{
  "positions": "rope",
  "rope_fraction": 1.0,
  "tie_embeddings": true,
  "parallel_block": false,
  "init_std_down": 0.00433,
  "lr": 0.000608,
  "lr_mult_o": 0.699,
  "beta1": 0.9,
  "batch_tokens": [16384, 32768, 65536, 131072]
}
Each number is 500 + 25 x the weight over its row's rms, rounded and kept within 0 to 999. Layers, rows and columns count from 0. Numbers have three digits each. The size before them is the row's rms in percent of the matrix's.

# layer 2 MLP up, 320x128, rms 0.0927, rows 143-179, columns 0-127
104:470520516517460510532513470509471496489477505486499491524506502506502475489526494521490498509484469529467499513502546482517528464483480457508505522454461494457518470472496480457493506506486497519521496507532485529512554534506495476516451474514474464501557489447536533523531457489512497506486478514530475505448493524452505546538495509483475523470473542480519540519510537477467497510486
078:512494478498515453512488500496525494548507496495529491484456490514496500468502496497465493495581523449543476488478482487446484517495526504537519510497490490532487518526507460525516491480510549543446469527473524488539542505458501496498510483512492469487506477532479499469485512559515504510543501507512489482499469464448512478491469497483512484515543538518486525537488540484513496477502
098:501486476520514530513540508534467493462486537450509493526516511497512509492484526464499474540503515502503484474524519510529484477448523464521550496515543523496484491488487512495503504500478497496465491491505492471521470551521525470462506513499502512507489473497491450471501476524460492475492517486468522513510501492492485521586442531538543499471516445509485494503509547553510509507536
100:460463518486518441511525516483513507504524495577505518492486489509485517512494497490515499505470477526504507490526444496495459509475473488491487481522482547501509511484495469490551525478510514508527491492485520446502471523481513542539526506524502471501499473526510480506487528564538517515466464520503471500489458516501509506483529487494481524546545547564468512467508508505485486498457
106:520539518519532444518490511525482500452530498526545512464497508515480496508491483502493485461505507530495538565482484454530497500498514510502442537517481507482500552526476509530491476497483533497469431503496542537485479465475478479478466509485515505502453511497527515507495518505499450446477517484520553479511517510482494521465494462474476476519480526496505463491514514498494502505522
107:464436529506535553493502469513495479468499474513507531496516548499485507489493509540508469473485556487495494565470515489496449526500532511443501441488495508531501489481532483455489473548523525506470539466491511497497468512528484489463460474497524525510502508479534519484468501495494466481473517508494538519526505500522498499517481473527508470464467516521481496514509491495510456490492
098:470505503493511511540519447513449497494496473471495562526516468501500515488476494511465537469495483491469511479488502488506506525498448464534462486523507530494553543470526489485533529518529486512502510479481484521513527496536491546502530498499518534489521521473527541467492516498528519487468461464498517513501505464483467536509496521491485482522510446544465557497479498508451515494499
092:537472518438518513537488508464493488447484527518492498495545491517518509499509524524541508497494470490464522524491551508477513535516497493478493511552468527495537518522492470477480488499484490478537471473489530526481466537516471506484464494487495483476542495457478506511529540483493484484505494530538455469469471493502489531512540470523487453515494469501499446480525482493501523502446
098:469512472527500508478523510504503499494517503498493482490499524487534490508489508488499506451533514499549429475498529478481544487479518485526485547484490505460566512469473466536479496469534520462480512491424467492498480495485495532546477526471442462494483478545493481464516483500507511529519532472539499477491474521517491511514471523500535544482508505507498479477510523504471507479515
089:510481512507485491484502501510489528548555465484507522519494485465520470540496509491500486502500482454503457522524461519527509492512485493516494517474476444487508543514477526498528451466509518491453504551492523466477487475524532481508479540548478460504540516481538496462521516516477462486490475460493500506478506527490487544475503499482457485479459484513487528527471527481472460495542
096:475487524515496537488541507455512501489511480438505490466522486538504499491500518519513527480486444541488479483493462469524559499511566508496515489486479518470516478511484497476502493538521517463527554482470523469472475484506472513486486448492484518522507523475512503460537482551523529501456529516483508535526509489518471493504497471492521466515518500551544533519490501516501487512482
102:510526479505511499521492450530486508472522478452499513502513502529471511505447535537469488476507521493525496470503497514512512524444499476511445500462476480474501505476521535480500550521496449522497506537548495503514512507517496535500521490484505458511492491486551546531448504493515529520504493489554520500475464516461478543484491488469507499523533533478537495450528521506476501520511
094:473495494495478492562457478515429511462507551491493485527505473498518503518469475545498514508495545538480526520511503493500470503457479486530522477526518511523487509488499535484483497497562526483472510500484517519473495528513509492526466479468515526483490534485533497499497482490472512498496501506464522549475506518494486516487561548477448487510484506515526521503559526493455499533466
100:457488508548502526518499483492497491466522517522460522473518515530459532479491510524545510501488492479517470513482473492425491513523494524500475476471495498525522519516533485512508536532511517478520495513473486472500539477499476490488462546527458506527515519481531500525526553515524497518497484472551500553482492489490461478446498477530523488510497465530538485464518484487551499519474
097:517493509526496469480482535528509485455513516483527491500499535551526471530492525492485514459506501523485533483515505484529527488522557500489504523492524515513506524467502500534516470475525487533468474537512467507484481476550512519505490489517512498479447493488507419506498501477452526556487520499506478494465473522460474488522534493466438502477504520461515488497509500501539529545485
101:500515516520471487501519506492480475483551513487510507520517511478468487506490524469498509489491471507500456507487485487482501514473469440513510488491481533514492537520507571522513478491596473505496513464537446487499499513529484457515494503507466462496497509467521519528522539468504488470536514493510490485524496525525451479545504519544513461494475488498460478494518560492488502476507
103:481457531519506514449498529504537499512522492477456479476506560500496499503531506527487503468496492491518510540490501496494510521575478502461521501466492478504510497518445518485536491471489504484480513513482521516554524508476536453515505579467499510501481496505506479474493467508517554477496499550496565507484497479516514501548514490507511481491485514499496527473503496519506444506531
092:524530478512564506514506476513461506509460517491494493480513479485489473440477527494501512484473525521512518524473440501497476525487489484521485473512517490535456507492515549439504551507531483468495486544500526508503507525506483489468486475507518470529498538466550508489512488508517484496468477459517510546503506472497444518484466554501496514511503528521524492460494543503468519478495
101:471511493457494491506472514480520530491492529512500509531518504491517522494509529493519501525486497534515500566448484474493483534487507469528506487502483503498526524491489488453457537492512429473494514479526472488528505525540506528521505518486525513493503488541473553529498446505531472493490534502516476511507472443457498503576531492494467529484523472518516488523479461485534497494477
094:533496489507504561485485463482520500528503481491505537500475521546542516508512533490513487462503542488504490506489534472467485483470523468510510521487521527485481495494503521529565462486512508498529488525493505469488496525502511515486478447495528513470476521507501494467471474492454559525496518497479448520526500426510488508461549494480532446513548502477485515483512477509480486495518
082:499491462468529503486458509560472491454493522506520515497541485528499530502470535528498484505479493506477528509501485504503536511512507529485510490457493537478531499480499510511509507509521510459478506504497502460445510473493469497512483417491541499490504486495483498464499508502533525452520508507483494497508531502568508558477485538494494462562455530493463483529484481491496520512471
099:512521475453492502428501489498476490486513510527531505533480490526504517512501493488493487487495534514503527509536462504511532451532520508563535512507508524529510506509511511495479510483430484511495449504508503500465495493470512483513501505517535509514466479522499455517440489545475477503541559494521519474511499514476476485509492476522478483509491542466483502492500495485506590478512
101:513499477519495493523464506509490464495530536481522541469504524505492561495468469524539508490451488495483512542504540497526505499451487494484494522495502471523471499486511471522493535491489473443543528494549462522537524494533510537499506518488550498483505468467483508523480484454486494460498536503530505524500538510464496521475492545488477471509483476529476537511521482479503452491468
099:529515492472482496516540494488413525442503516522447491511536498515490515491469505494480491490529521483516469488502512483542524526492514538534522503496480513472516491505481520496470495489521460466540511515538496513465470472531475461526483520463517514525499496441481485468527506481488482531524508510518476502476513519517506448505484495527475495509463434531478503486504516529460468494524
094:496462504504481527487442527524497519471493500501512516514541498542515504516473472518535505450502497536451497481499512467500492447490496468502510520464497460498553497462477484497490487491526497504522508490493454495497486496517477509485524478457493524532487559507548490490521508546531506499489510493524542536443513540511504504486512537510493542459464509517504484484471517525475505565523
101:433525525557442518479472535484475460536525539508517510487550480471497505496535482470516494513488520509520485470499501518516497454552500513518465501509516514507504513491499507525479476479522539473445464558468480471470512493448489490505467461465472518485470520533511492497525496511491503514475509482485514498479505495504515481533479478494449505499485466534502508494464539516513518514489
117:480504515503489481504474522460471512485435514518459507500497483481485504518515498454448487476480455515485470494541502530478507499517494465478515509496506426453516470513514480517462474499460497528489450479458470476511498499531512536486542478502525487493546485471469497510526519487493522486474476458446508482523488497495495495519504513501536485512494456461520551489464471490487504490473
101:506440505481481503497566480491502502494467516504514493491542523504451484486477493449496484503512499531522474489470494538530499541463471443483518502487502487505543533504489515479500506508458494480513492508541452503482525524509520539500489527487494511468513480479493484549548538470486473551546495500552510464496507487493509473534486510540519511470502457517495468525487490498492478475538
118:527501523457534536487514481462484480497499492519486523502509478483493507472476497431555487494463500467516481537519488464483473476489516505513521473470509498520530508484509495491520520477478527532506531521528503511479499565485516506519522474507495539537461499538464500523468488541521542526517462502511454495471551507470489506517511544483523497465512539511511518478514500536521536507450
100:538491468478461439528520474515452499547479503482506485521504479511534476493480482490505461467532468530513534510523544448530472492473508545505476493478500529488463512509507492532528492479502521464504511534480493494519511562510469506497467478502505521475508466534516535498527501529481515461512515521525474515453476519515494499539474512509478530520464537534498511511461508496486549515501
097:505527529506478489526479507461491508427449491504509510519518482471522487502481508512502524446506527494492517501498466487523530459494455468510516530535475467491526523481478495528480487479537464483508484505487463535528481505476517574507523486489420505493458510528525477508518522486516500523470518502479492477517546516518501510494518527486475490469475520467488476490508543509477547483510
094:473508477539464513478535511534465488541489499461512524521470501499522485514554505477516490503517475521523546525468486524488502500503541524523497489519509462498488488498427513499508498511503518505479543445497514450505501485510511508499487491508482440473535478516515537525475489515489535491489510531457524473499465453489515513533440527491507490480456533514508543537499533487504483502469
092:461523524466499485522548464470479495512517499520520451519509522488530501503474508524436452479506492481516511513502528503504483508532516507500525507526496535465478501473502495480562484519509477498456506530513449460520499507472515543514496523455478446515524497500485546497531504461528505461467491493518513515511500483553519538502492517461479498464501434498525462488496517502476488498508
135:513480483496453499524485515516474487491532527477523501574482484529471485542494475487482511485542482537502494464527531520503464494464519511535532528525498500498523507497480502542514502488524496519496500519488520526497473504475507505528535541491529560472472517510476466485492508478506522467526490501483501509514539512464518458523520485460539513509541457483537540546534462472518541506482
131:482529500505553511489481503498514512461471482535513516447500509456513497481475528494529472471461472458457527493472490506445538489547509476507493466489513561504485456497527470472506501507509514476457522486446560463511538492491500490477522494505488502500458513476464487484498462515513498484492474476509488479508509499547498485487534456539529517504469476499470517497472528491513519508523
095:491515524495518480455517456511545500474519540486496482485520500443487493496499489545481500488474530477488532515499475535502494528514513498531513518497462510461515505550503486502516502490525508529492493530505552542509465508485472515474520489494505488533510492512550492486568504469479449496496494477518442457488474511475510499471491474529559513502471531511478485456523539509485490509552
111:468510498475464454516435480496522502526544502545538441492479511497509538511468485511539498535489463525520466526511496543511531510545514545478480494532479493492492518527558462516487478501509487478478458554515492503489533491451488475496459520500482485544528493494497547499550478490476511495482524504511484509522516492532503458529496522487487502483515488497514506494466520495535508508485
# layer 2 MLP down (transposed), 320x128, rms 0.0912, rows 143-178, columns 0-127
102:485513519470506541508486502486505464482495510511494472474548459493516530494484466488526498484516484495500508483467548499498515492479523533501511462507472504577448472488505514448509476496472543520508541510499538473537495510531523460442523450487503499531512521508507490474519489475494539533476494479504490505514468531542505478537454508497495541488495541503533517549507518476478482495497
094:514529499494480440520513518557528496521513492496515520473508462486479515400538483499510461468537469432537501502501514475484510534489530493493484519490473481532533490535483462507498497505459483489437492491504469496510523486495545477506486516502465481484459477501493476550491464521486493514511500485498519467508476482463525489480482532484508487471506520488511511504508518480502518525532
101:485532507473522499515519491502538502511480499492482528495465461503452519531510502506497495462461448484530481533455477530493494514508474468499473487517526530480489509494512503493474501508513521445471478495476497543499516465520471533510526545478519464472469499475504533443483501494521534487503471490553495525530485491497512482477555459501505513506495532521500468428511503485472528467463
113:449498505503472452454511484495492492551511477542482541480465484520507509529501485531503525512488461486524489513490501504506486474467484488477525464533509507507494524512488497476518501520504517508501499551536517498540478470457556529500493418489487491516473481495488511486510515557528568481487486468483520527501492513514522491508523496549447498476509486524533519503494481518446484502488
106:519486532464478537488499504519520535519502501475488472470549462509523469509531518492506517518473480515492462457477526469524535499518492479512481493527496494496511472483516512489494462468487515528541538513472520493501508517523537500443510472515474467517590478463536490472532483478480536550471462510520505523503487480526498506509495467516511533489494487505508523539450473528482494520474
091:518530507458490499501510527496517506536485513498485524503492436490510492390491487488511510498502508502478525480488494508513480534481436477519488525505504499506496547515520499497577538487495529506512491519509521538504546487503477488476538490511531463540489488506477509509496474485527516481521490478509493538517489525464527509503515492494510482480518508502558514506484545489478524493575
107:531504532550497464479480489461458491498503489528515494463441551471516494444513466511488506488486504481503472481489497517477545526526502474514508486536472505521458454489523497498499458466495503547485537495465509472506488544469542485499500477544512513512553498522494491514486490486499473509496509487462506485494535495519468489481562508516522514522473486519488505533449498495530472541491
088:474505451526503499522504479491496541535521529474464537527479517498503470502522490513497522480554486548513471506490541463517526526483480486484485534554515495503537532483470503479535466501493469517472467528527523519524512527491542503487482508498511470463552486504500505519461528512536532498520507500508515546478490524464509473514498503426489514466488478468500537519539490467478478512503
091:503506497513489509487517539513502491458462549511469491497532537473503480537521532495472482495510473553478501503494513483531536473501498465496504503537544475467551540510445546490496482518499512470462462515490498543482448530490480497560459474494505502525493525522490490509546512491519503489471550491475518518450493516481504487480483533445505482515507479493516516478478515478501526517510
092:504500457482525519521496525489485445481484496503512488492491487507499514441483515544462504517517499474512453497437472519503492484528468513494538503454476519517492492465468502499468529546520532481528471503485534466495461451493497519457528463481514452485476498493514501482519542499471490474476516536487480483499515510553551475520502516510466531500478495534486467485501462513494523535493
106:494484536514549522511497514492542498528491466525479499501519523513506510496465506512520474509478474518471495512566479519492527490498500530462543490488483520494522491506513528462454513548491474478553504484501488527465502476487510478477497452502508487519526467485518476517554511530538491482444418513504489481506488474515454515459489487513540494518530490494492479495511474520468452484477
105:521453510515492507482474466462478519498512529502559531512541524481487511444514482466448469492415477543491491525528474505535465534508500467497486492478546491486508512495532489517474499513499479473482492487539471538470506553495515482517470495518508468490476465508502473480501545495500517485519515520501532513478504496456489509507485497502540477537480500492513494525476527495544496505546
108:482439457503460499504491496497496492468535566502530505522551495500538470532498528499506533497510514550460513507503521518519489508492440492467536493528563520504516530481497485501527482509530523515498479497480505495489510537505506494531492516498500502473482536502497503482480512470480490502528519507446509553475539520477504527533574502452503488511488498524530517505505511495459527531475
084:486497499529469488500540482494507546493534484490504502480506491520514481635540458473509496512501524524553488497541507508492504479521516461472485514518493498508464498469494467478513470476510497510501511518510467497493503516524522542509461510484515503450504508500529508469477454516468477498501543492480503491502537513499526460493518459473483485522486476532499548485515519526510505530496
080:466470478548458491479509518533488534497504498533519528470500513482538487402489512485496546514497464551534489481529545503483512505521514523510510479559507488507511478496530528497511538505519485539524529494519516501511473519478477505470503529475492513508511495520476497471527468534476485510516467481478479482469502510491523503516533513490521478509536485535550530518499494469527465547485
110:510496492468492498489486530528483487517473518545556465457510502496489508436492525488485519511513519488491517475532504523528459486503514473507452498466502454478513525512486491508457514482516495512494502498501542513547493450476517524505479474490545558515468522492515472460548510513511499478455477484444499505512465539487525475456508531515502530503486516551485488492497504512512552486501
108:515503493472511464482511518504480505490497475523531468495496547505442505534465517492463525492468533519507498559503498516463501459506522507520449519480455477492499486529490500552528522478447478519509514475474522467469529506464522496467537460513506512474504536535520508489504525503551467492488492460494479465490522521532495502461537502541487511480528517495506459494556490508505519491515
095:513503504490442476490489506467549492479488547498504514509453466551506503609508503507468513529516500551517500500483543495501522456532499528496483500503485472507483497521477516500442484493480524490453508523493493477505493535504510483513506513496483507502512476478485498470518481538449506496524485472509524451465466488519559485495532491473517527496478480521513543516497499524496483495496
106:528476519510465521485488475504477512504523493529525516474515475509496545555528476528548484492475555515544474498517509498504478531499502501535442511442467511515495494499485528492460485490524489510519540463481509476441542495533510531518547476475539499512493495496491519516501512508482478516493490526491466536483512444504495478514531529534495506507502519533537483474482488502562533507504
101:483568469512496457524561496495505503509469497500506477464524488506461470492520501473488476509476545445537486504487534494502475508520539486497497519516529449465505473512515514501498477520476489531542509533435493533474514529519494508458515516519483522453510515501490489506460551479498487469498514494486494533508506460500480509492525500536519512498467491476471468530476546467519487498541
093:486499503542477472499507520542516496560533516474493541492485408519491486484557479493490467511535494488516548456463507509498488493488506493505466515502492485504475512511524528523553501471478507508518492500491453506520476509522519494532534507495477463460494510498500493484484521481503513503552536491479500530504444519463515525487478486471488533462486463494487508561511497471526481478494
103:495513505511491512556547515535456508490492479460490492508514512514475510455463491494504507514502524496490482492506548508486490558526495531485543479492476463512484495455473515551492521547515456508542453478507454504500489486481508527497510525502529523471495513535516528512508538504543496489495475510493484559485531456452447511464535474520518476537497520508494493468507516499480512517493
095:454495484549466506508479491462489503516517506544504537533485445461533519433517477486503487495498467503510504518460511461506536505544527497483482496496494532472481487496551451487546500504485493460491508564501487463506486512540491491479513470531540520522543471515484491486496474505506516500500505506532499481512496510480495496486491471520491503505522512508484539504452460476455474511556
095:493471502495493478479464497531557488513504502515470520455537496496444475469519512475477502486521502543508497495465508493482544494477524515461482530504508493532459495513546491512522477500472474512518537525527502475558474488538511520472556461481448506516508526478487516535461519494526512541499453514461502558486466495498495518512492479491519463478522525486482507519515484538512507484492
108:505447495512429538500467491531472507485507534521525529543518511493531503586501531498499514480505521583462501504505532492515517472521477495501529503515550518468532523493492487530507465472528522480517504528470474494499496513484470517509497500511537509525524507544497482491518477504497487481506511514533540496473519510493514519504546483466495519511486492551537520493522499540497499510540
091:515532476473523486503517483494524520546488499507468485466497527526510460557467472505543501496512490452521489487514528456473530580475535513490493503502468478547494490511492510501519504499481496509524512447516463542464501498482524517482507493469511486466511465506470494518482489530521511485487461491479541520510508456475497530490515531500493449530516518486501487508542476456450469502486
099:506541481487496507527519517487481501512505507501485511498514502488487463633539498527480496497473532483484469468528491535465442496518506510498478480487481496512484532511555479505490519477473503522514521494492534495466492523527510500483503494468506510507484491470517489479520513481506491512531507472496500478518478481513427524475526493525466522474491537508483522467501503545500533551528
090:492529515483509462508510517508518490526501431497471483434535462477457531465499496468525481537514551471498508494487534498414498500530516503491514464469477509508493502489558504515516513531473499517516545494535465527533483478477502508495497544497481521506505498435512485507493506531512531503499501503503491528506472497515480497487474472533508555509491523513541472509514506469511480510482
106:492479510508494498505530516501503485465493524461508513486482536511508465387531509533503524490478462511473519512482451486456513529521520495463466505500517508500526477495477491468508463536507480438502506495486491522480498478549519465515461503503520494495523496472458490485520512534490479493494499494445495509511479493557523503460498487507542500514460507533521505523524493497526451506492
099:510544474494486492513472522483510511496499476468507467542469512474466491479520480508481499475506463493495499521481488473571509454521508493521479524505541488467552543471499538497491495531504545515505513475479536514485521471527488474504528484453484494502487471458478528501503481535491502474477473471554498528526498492501531521502490523495531451472467458474532526490463450490472527493513
092:507478495547504510489503483524516518507459515495484521503493521498517477540532499477489510445543503544515546516521545506490538479484513506505523505485511504525512488528451495531517493451534503497543508532509488521482510497546505577503516530547549508471479483544481512492492492473506502483569521453509497538544493510467537470508528485459500502497494521489490500524471477506477498507511
093:487501479475541505492501478463515479484470511512534488451466478476473470420497525542503476525465499468459527474488465487510504511511491510454489508497472530495516523479499504507490572538506476485514472540492495531479503498513462470504450459511498508525495505465526510491504523522521493501497495513543482507544530485510499513491532471495535508498488528477523481509533527577511518511518
100:475516529543492486501499490559473534520489538552499505541521552521460505474549547514493485529509508523536517509500508481525497490484479532517496518519512514552504483510471476485476525514485521485488538555469474490500544521455516480513507498531486501490537486526499497500514488482497475471517515447514496564491541505463537471490506464507505513483475519491500477534518501503492510523446
075:481547493494503505487482489504487508491492503508514506513506515489490493726487508485532511497510518493501503494522476491516487522520497486517499502504512472497500508509481534497495496480503489501501463522515491503512502527503490491497481489499511509479479508512494517508506485468485488500550499498476471495504492502476485505507522490529500519487499498495481514482496490501514487500530
093:477509469502491500486502509505472497486492516517476525518494496482517489304472515517567494483506491451494514500471488463476517511516493513504509476529498492497522500473510508505492509521505505470489503492501492497513532517495508467494511479472518520510459500467507519490514475509469488483495519485465493489516544492515506489495524515509491477497482508502491492498501486504506488520500
087:489519471523551487489516489471523510477521537514492503508518549490530518558491530444495489492522509514463482493479519480508525500548538490537515527486534509482527515517507459487555510521492518517558515469479495500494475545455465521515471475529513500490494486513499494516510491478487470530508493485516535457504509498528459524508489493513536490523545521477516495482422496466529507501533
# layer 2 MLP gate, 320x128, rms 0.0972, rows 144-179, columns 0-127
077:475506519504473502523523500494501524515497473502460493497507536529473530492511483538494485535474524511522522512544475513522519480474473439459457520486470477504485500482475529496529464469461495499522501497534513502509525481531542459522476510503501487483468512454511470551482533469486486515479510537454511498490471521492527479539477485519492511487474508444475476479527465434520469466498
108:540461533496471492465480485516508458557537507509506489495450499532478530514515472463492481491497498489523471556471474522462506494497540467466533513486510492525468498541500475521468509458482481496519469466512521499492566500527494462517502523478529492497504474475505521521494510499491521476499524570489485478491501504518468445498474530476520506458459490497476504482496513475478465477482
121:474497547525455500477524567476502445475518498529514510565492542541486497505505469514522488491497503473519481493553516503518514509491499510498538522478477563557486499482505473509475497493471494505476479494500488491478516548469505486498519490482498519477481476527493452521526508512470510464489517520493523500521506513524523498517556476542541546491521483480508477509554521541504483485496
104:504494529531491494512509450507474499502523467492496501486516449527518494489493479525458531539522455488522483471517519530531486484512496488516482478506482523490501520533480479513501510474544481512539489528495534538522511508515470515461518552539515511514508515535495538531483515528530539510525464494497522485453500541465436534475508460488528523504473475543522533492513544500504466522474
114:538521507481482491480504508491478519489504486479484517509443458514547476491485511472448540538497474496509520458502504527499494483496492491532514506510467491528545540528516470508500511503486491546522501493503539559529477548490528516516520551505497491546547483495503521487495501531537512515493465469506496463467518510501491509500519480477544492495528437503517527542474514441503499484462
099:465487541500485424557523520498498478489527493505527490550491519520484496518496502487477491454517502509481510456489480514549525527472492456495491502498503503482509522524487498495554473510523504503506471504508515497504505471508521499487533500489514488484466502424517491495510514522487483477449534502526536487544484443471476485505478510468471473480550448490501546536512501529480519526499
083:487504467536476563443526496574481534488507476456515462471449523504530512509514508507491543533523484480457511508485486498493507507489544508504512494490541492484492522503483535472507494456468488506521467508502515508467490511529548527523490484498480484499542500484517497538495516479501503510515519468511481469474526537479442518511496521492530473442497502479552532494514501514484483467501
081:500476494538487507465479553461530503510543518493484495519522524505505495500506482494505516456548512502505508473531509468474469497492460514558513520543461488482548469494457483510538466499498486498529487463485467546539502454456509501512513489509481458501489521524499504490540525539466516509493511499532490490509449488514492510493466564487543510519502557480493476488490499505485534496480
090:465471445502446508502547502500531529518503467449487536471503494502489525485493505479442483485485495490520540470508461494457460519508506515560502483526498499484515510486501507477509498519513537520504537494495519511469522462489517543492485508457528494482495480571523502514453462512496503479509482465521509505516521506529489490542486483543555479519516520527509491513508503504497547470531
101:454486495503476517487488522512485488526553502486550467473477526507480509518549452491493502505491542506510498525504477498469518502477495522441527537477476522495482483568477526522494482483468494501485515476521498493452515485500511457526479469545503486455494419476512454498513495545487523520484524503462520475488489485486522499508450509521484508482516544498503503520500494483505470501539
111:479486436484515525501469516471515528472533518515512476489477497540545493510503463520483521516466516506481496528553534543519516523497492491486461523510486467514513495505499555515499486533488480500481494508495495493439523433505502483542508517507524530462469458478508525521480500516480482481490538499500521493495469496476532501465495502433514493474529508443506482492531491470541487503534
081:456502476487523487539433471483470523502497490508458424484485498500517559496479478549526463503501579472508509508497480502503473515468495470517503497491485541539454524502495528491486497516506521508477510466479511482489503503537503502504449478485490524490511491487520510510488513531496532522469503518496538518470472502498501547486522506530445495468475501478493515484545506471485479486462
090:452525509486496477447495518493457490494546499495514538481549535506463507489504504531524463507505520513506500503502479463443494499471515487524510445475524524480508507492536455516506528523485501470541501518524477458466549494458472509501505510476462514503515508485482512511493561510498496508503479525531467539488515494484477481424501469520494514493530443503520524527519504489512493480478
094:469441482521508508488512491496466517496495478513518470468524487457523474483486520471501496483521518510510472576509498513495505502494474537482526533500482504481535561485513515467533508530522489490508514505496452488548497512493498515472496450484449484526512468463511478520465476509495514482455478520461488482471473449514500490506563504480528469451507457532515545490492491507503494497506
114:511527495485496515499523511467520536505501482486535516445459471498543512491533512550489548490518477514526529488498473488517523493544515502482480488542478451504506504541539455535545520513493519574512498504503522506501464487461516483500511515521486522518518471542553481489506470449483539518472494512528508504519476506492525516516511498518521542506484525496462482483491525517545539494491
111:519492516536497537523526542514503444462511467476508490464499528574490494496532514448480487505500486503495461467503487454504482524496497430509516537492506480493470504468522496465523492514485549482475500485487552538515532483507463468502524460492513499515483487440547488480514518513525463452515515509514496512492516525481504485478509478504465517493482468503486482484514541517500513523479
093:518483498491480518553482500514486495467533502538478532533513551484523490483509490501446455456463496517470517505485538465512494481480519503442498485468468510537490515483525507460542523531496480487459489511445556502478529505515470468457519514530495467500462488503531440491484521501530504480492515479501504539482527485488487503460468527466465495527516492509483497524511502507477511502490
105:507512516528463543494456489509476499522492494476508477465496508504490505492483542488488532550518536489486502492468495478504464514505556472521527520457484480520517514505483482504464518482506485434584526478518491492462570491514516498500523456498522516502486509529493494509483430530454497486519490499547474480540474498498477469500492513508501517520483507481521510520526509528496467466497
090:477540509484458505466497536563555484496527517528511494523508519512496498490519489514475503516487493484505511513486510497536499468514454463504501492485513518499513501518501488494505513481495482539493503500489472511467501463481511545517522481526478474515528491463497462466510556498491504542516522528510526523518521510475502541472552463519485586569485492518494452487552503497513505475471
078:489485487526504464548507522492545501502480531500526516468492491501478468520490546521517541488520476502505466479471505466503489450470505488475506491476509479466507452489485479478457496534505515496509481514515468499526485532506559516483501535489477492513528529471495535467475531490505535498538475508456502484493518576464493489430507521504509458499502514489513497472471468508522522529452
094:499496465486485475505496535551503550517515500452532520495527468498478475474536491512503511516492497513511500503489477476546494527475518487468491469480513515521507492506480533559507497537524489489470553479500500537469495439513493505515517474514509536495532469527496485477522509467491483454492489491462523516542508457512503559522525503502507504524531485530518526531546519543506440471509
099:460496489523438510483490500487505478456503502462465512499485465494483570477495513499504531509545521517478486504469477439516528532501462497551503530465498525496479518495496487525534469465471520488542463511503464507474497523513501494503526465510500521492511489511528499491521485501468510507554542528525491491524495509486478521446519479497519488504493516506516511487466436513470503518565
088:518481522487499451464463568453469496564508452509530468501496465512461504512540489517506515468533505518556531476503462473491520482523531517503500481446516475538468485520488479498517498512511492504550479533496485501497499542482480527492516483539509499492527489483533518529463462511494491521482488490469511498503507515459463478456522516476489468500467481498519502496501530495522465517515
076:489501531493480518500453539522506504518496479482513478496499496540473511488466472526529483487531519493491507483508494452497492472451490477515493506492457490541512478493497475486487516489507455513496518488522470503510518460547496493485491485409496510501470528497520497497492509586525535527466479496534531519478443511478517489510476511548485528446475527492492469467488540490489516509515
102:516530479473507493506536506513473536495527518488502476502426449511516540513528501473457522524503477500495491483507516542467518490488459468484466520520487511506478491532528491461440472500514497500481525530542504505496473498525507544509503541471505489496516473493524510516504480483509427539541473481474482501481517560532459490466518527482484505473512502498510518521443504515481486497519
122:467508511513503513492455564484452501491534523457483484545505508497459529494481486463471471496494492492482503474505484506484527479478484517503525531530479497497529528484517521529504512516489511509488472463463495502490503432488524518529500542519499506467493479486460482569428531505491495505478499486500513529482494519530548497538459519488532477501509456483525514502501453453509495487511
091:521504508490521488507474514486510486486471483489479492465525460484544533503496481512478494457502498502500479485521475550441505486502583503507489531475496517532485454517525465533519514527532516501516529474466542512521520497540471546467498538516524501489480478508512510461476494507517492472510436457471489488495487474511518465477495513480477490540511490507462529489526477520474541485542
123:494507531504483465504489541505495463500510515495540491538449479546455533495549504497473521496513529511507479529505446500493508501525469492507539503492487478528506505572514511527524488508486487481484524525479474554454547499507469447512533496502521502463452491461504539531519497546505497519484473497499491480506463525527503492506480479470526483498515508429491491518487490473482528499503
098:511466467492489517471515500450475473514489487501501449492504552508499517504473497481505492494493538505479511511480510514473561494504435457522502477497475517511528464460523513524459518514481505561482499491531501510483503490533513564530471490491532536488463489498517486552478546527552493511537532510530510499484482514475485538484481491505544467509512541505463517501503508495489493479470
099:484498467513467529495467497497522489503551511491507471481498518485497499511521464515515467474502527472521524498500526456532548468530502477513474536475489511504492501535470514501480488495509484467532530481458477507451527530475485512520476453485508444511483478477506484482552486532494510490435525528500448469449496488493474495493493484507504523442491500519474534541516517504554475510496
093:478536513530490514458467500515506505519498511516519480520483514517477503522487498486515523505522507480524564505524504551503500454533478477492526522454486534495464508513554525480492508465544518533528482520494505480477525521505490479527522526492509472545507489504483510545503466572484490503461521459530469492499491488517465567488557472486551490481467503521513507514495518514521504501482
109:436515512538491489493568498487509487498492491472447477455482512472476517495513485515478504482477503507544505523492505519527467531549487494539526517485481546495500497541470511492532495527485466523475493513512467541489513514549493472545477507543496474511510493509477444477505479512518521511496502554509506495476458496522518515501521516518539529512431508495509503472468480512540504524507
134:514474491516461499519509526521489461508519510493534496557469494522460507519527449469463483498530483510514506473530519556489453509476524510558529543531479508514515514524481487545523498482526493538487497529481518534516489518492498479505522533490511534471465515497462447511475504496512534489531490498475513480507504515480513455515511477478534509510513472481504550523549488469527547490473
126:547507531465460488539535537535526510533502502529525485516495506553504539517533506508459494532509514513535480500545511564538468515467499503489477526481500494515522487518479497528521473485472471518495494525525477509464507471497482487499510494510501485469502490555476505477513491488504488501518480475485559498466466465481503540538485489518498504554486546493492521463545509461509496459479
100:536543499505543463511555524496502532500480515505528501458498496492503511489516516459481522493498557511497516524477486482524512524476477481484436545493493541494483507512480490484444482488501489468547562475481504498483495468466478500520503505460511486503478480485529512500516457535539512544465465547492465499507460502537509517490508489497481505456505452517465486514470501499492528477500
126:506509466453487476505544489512481523533534500531523456482491499532441600476507477486464484485504512530499515477482479479472460540498551488463467547519495529476508521458489508492533507498495523514467493528482491486443525503471536467499493461467515540483500471490500493516524505500489495485463530502505496483481529496504516505541508501496521490493535486497509506486484526488494538504467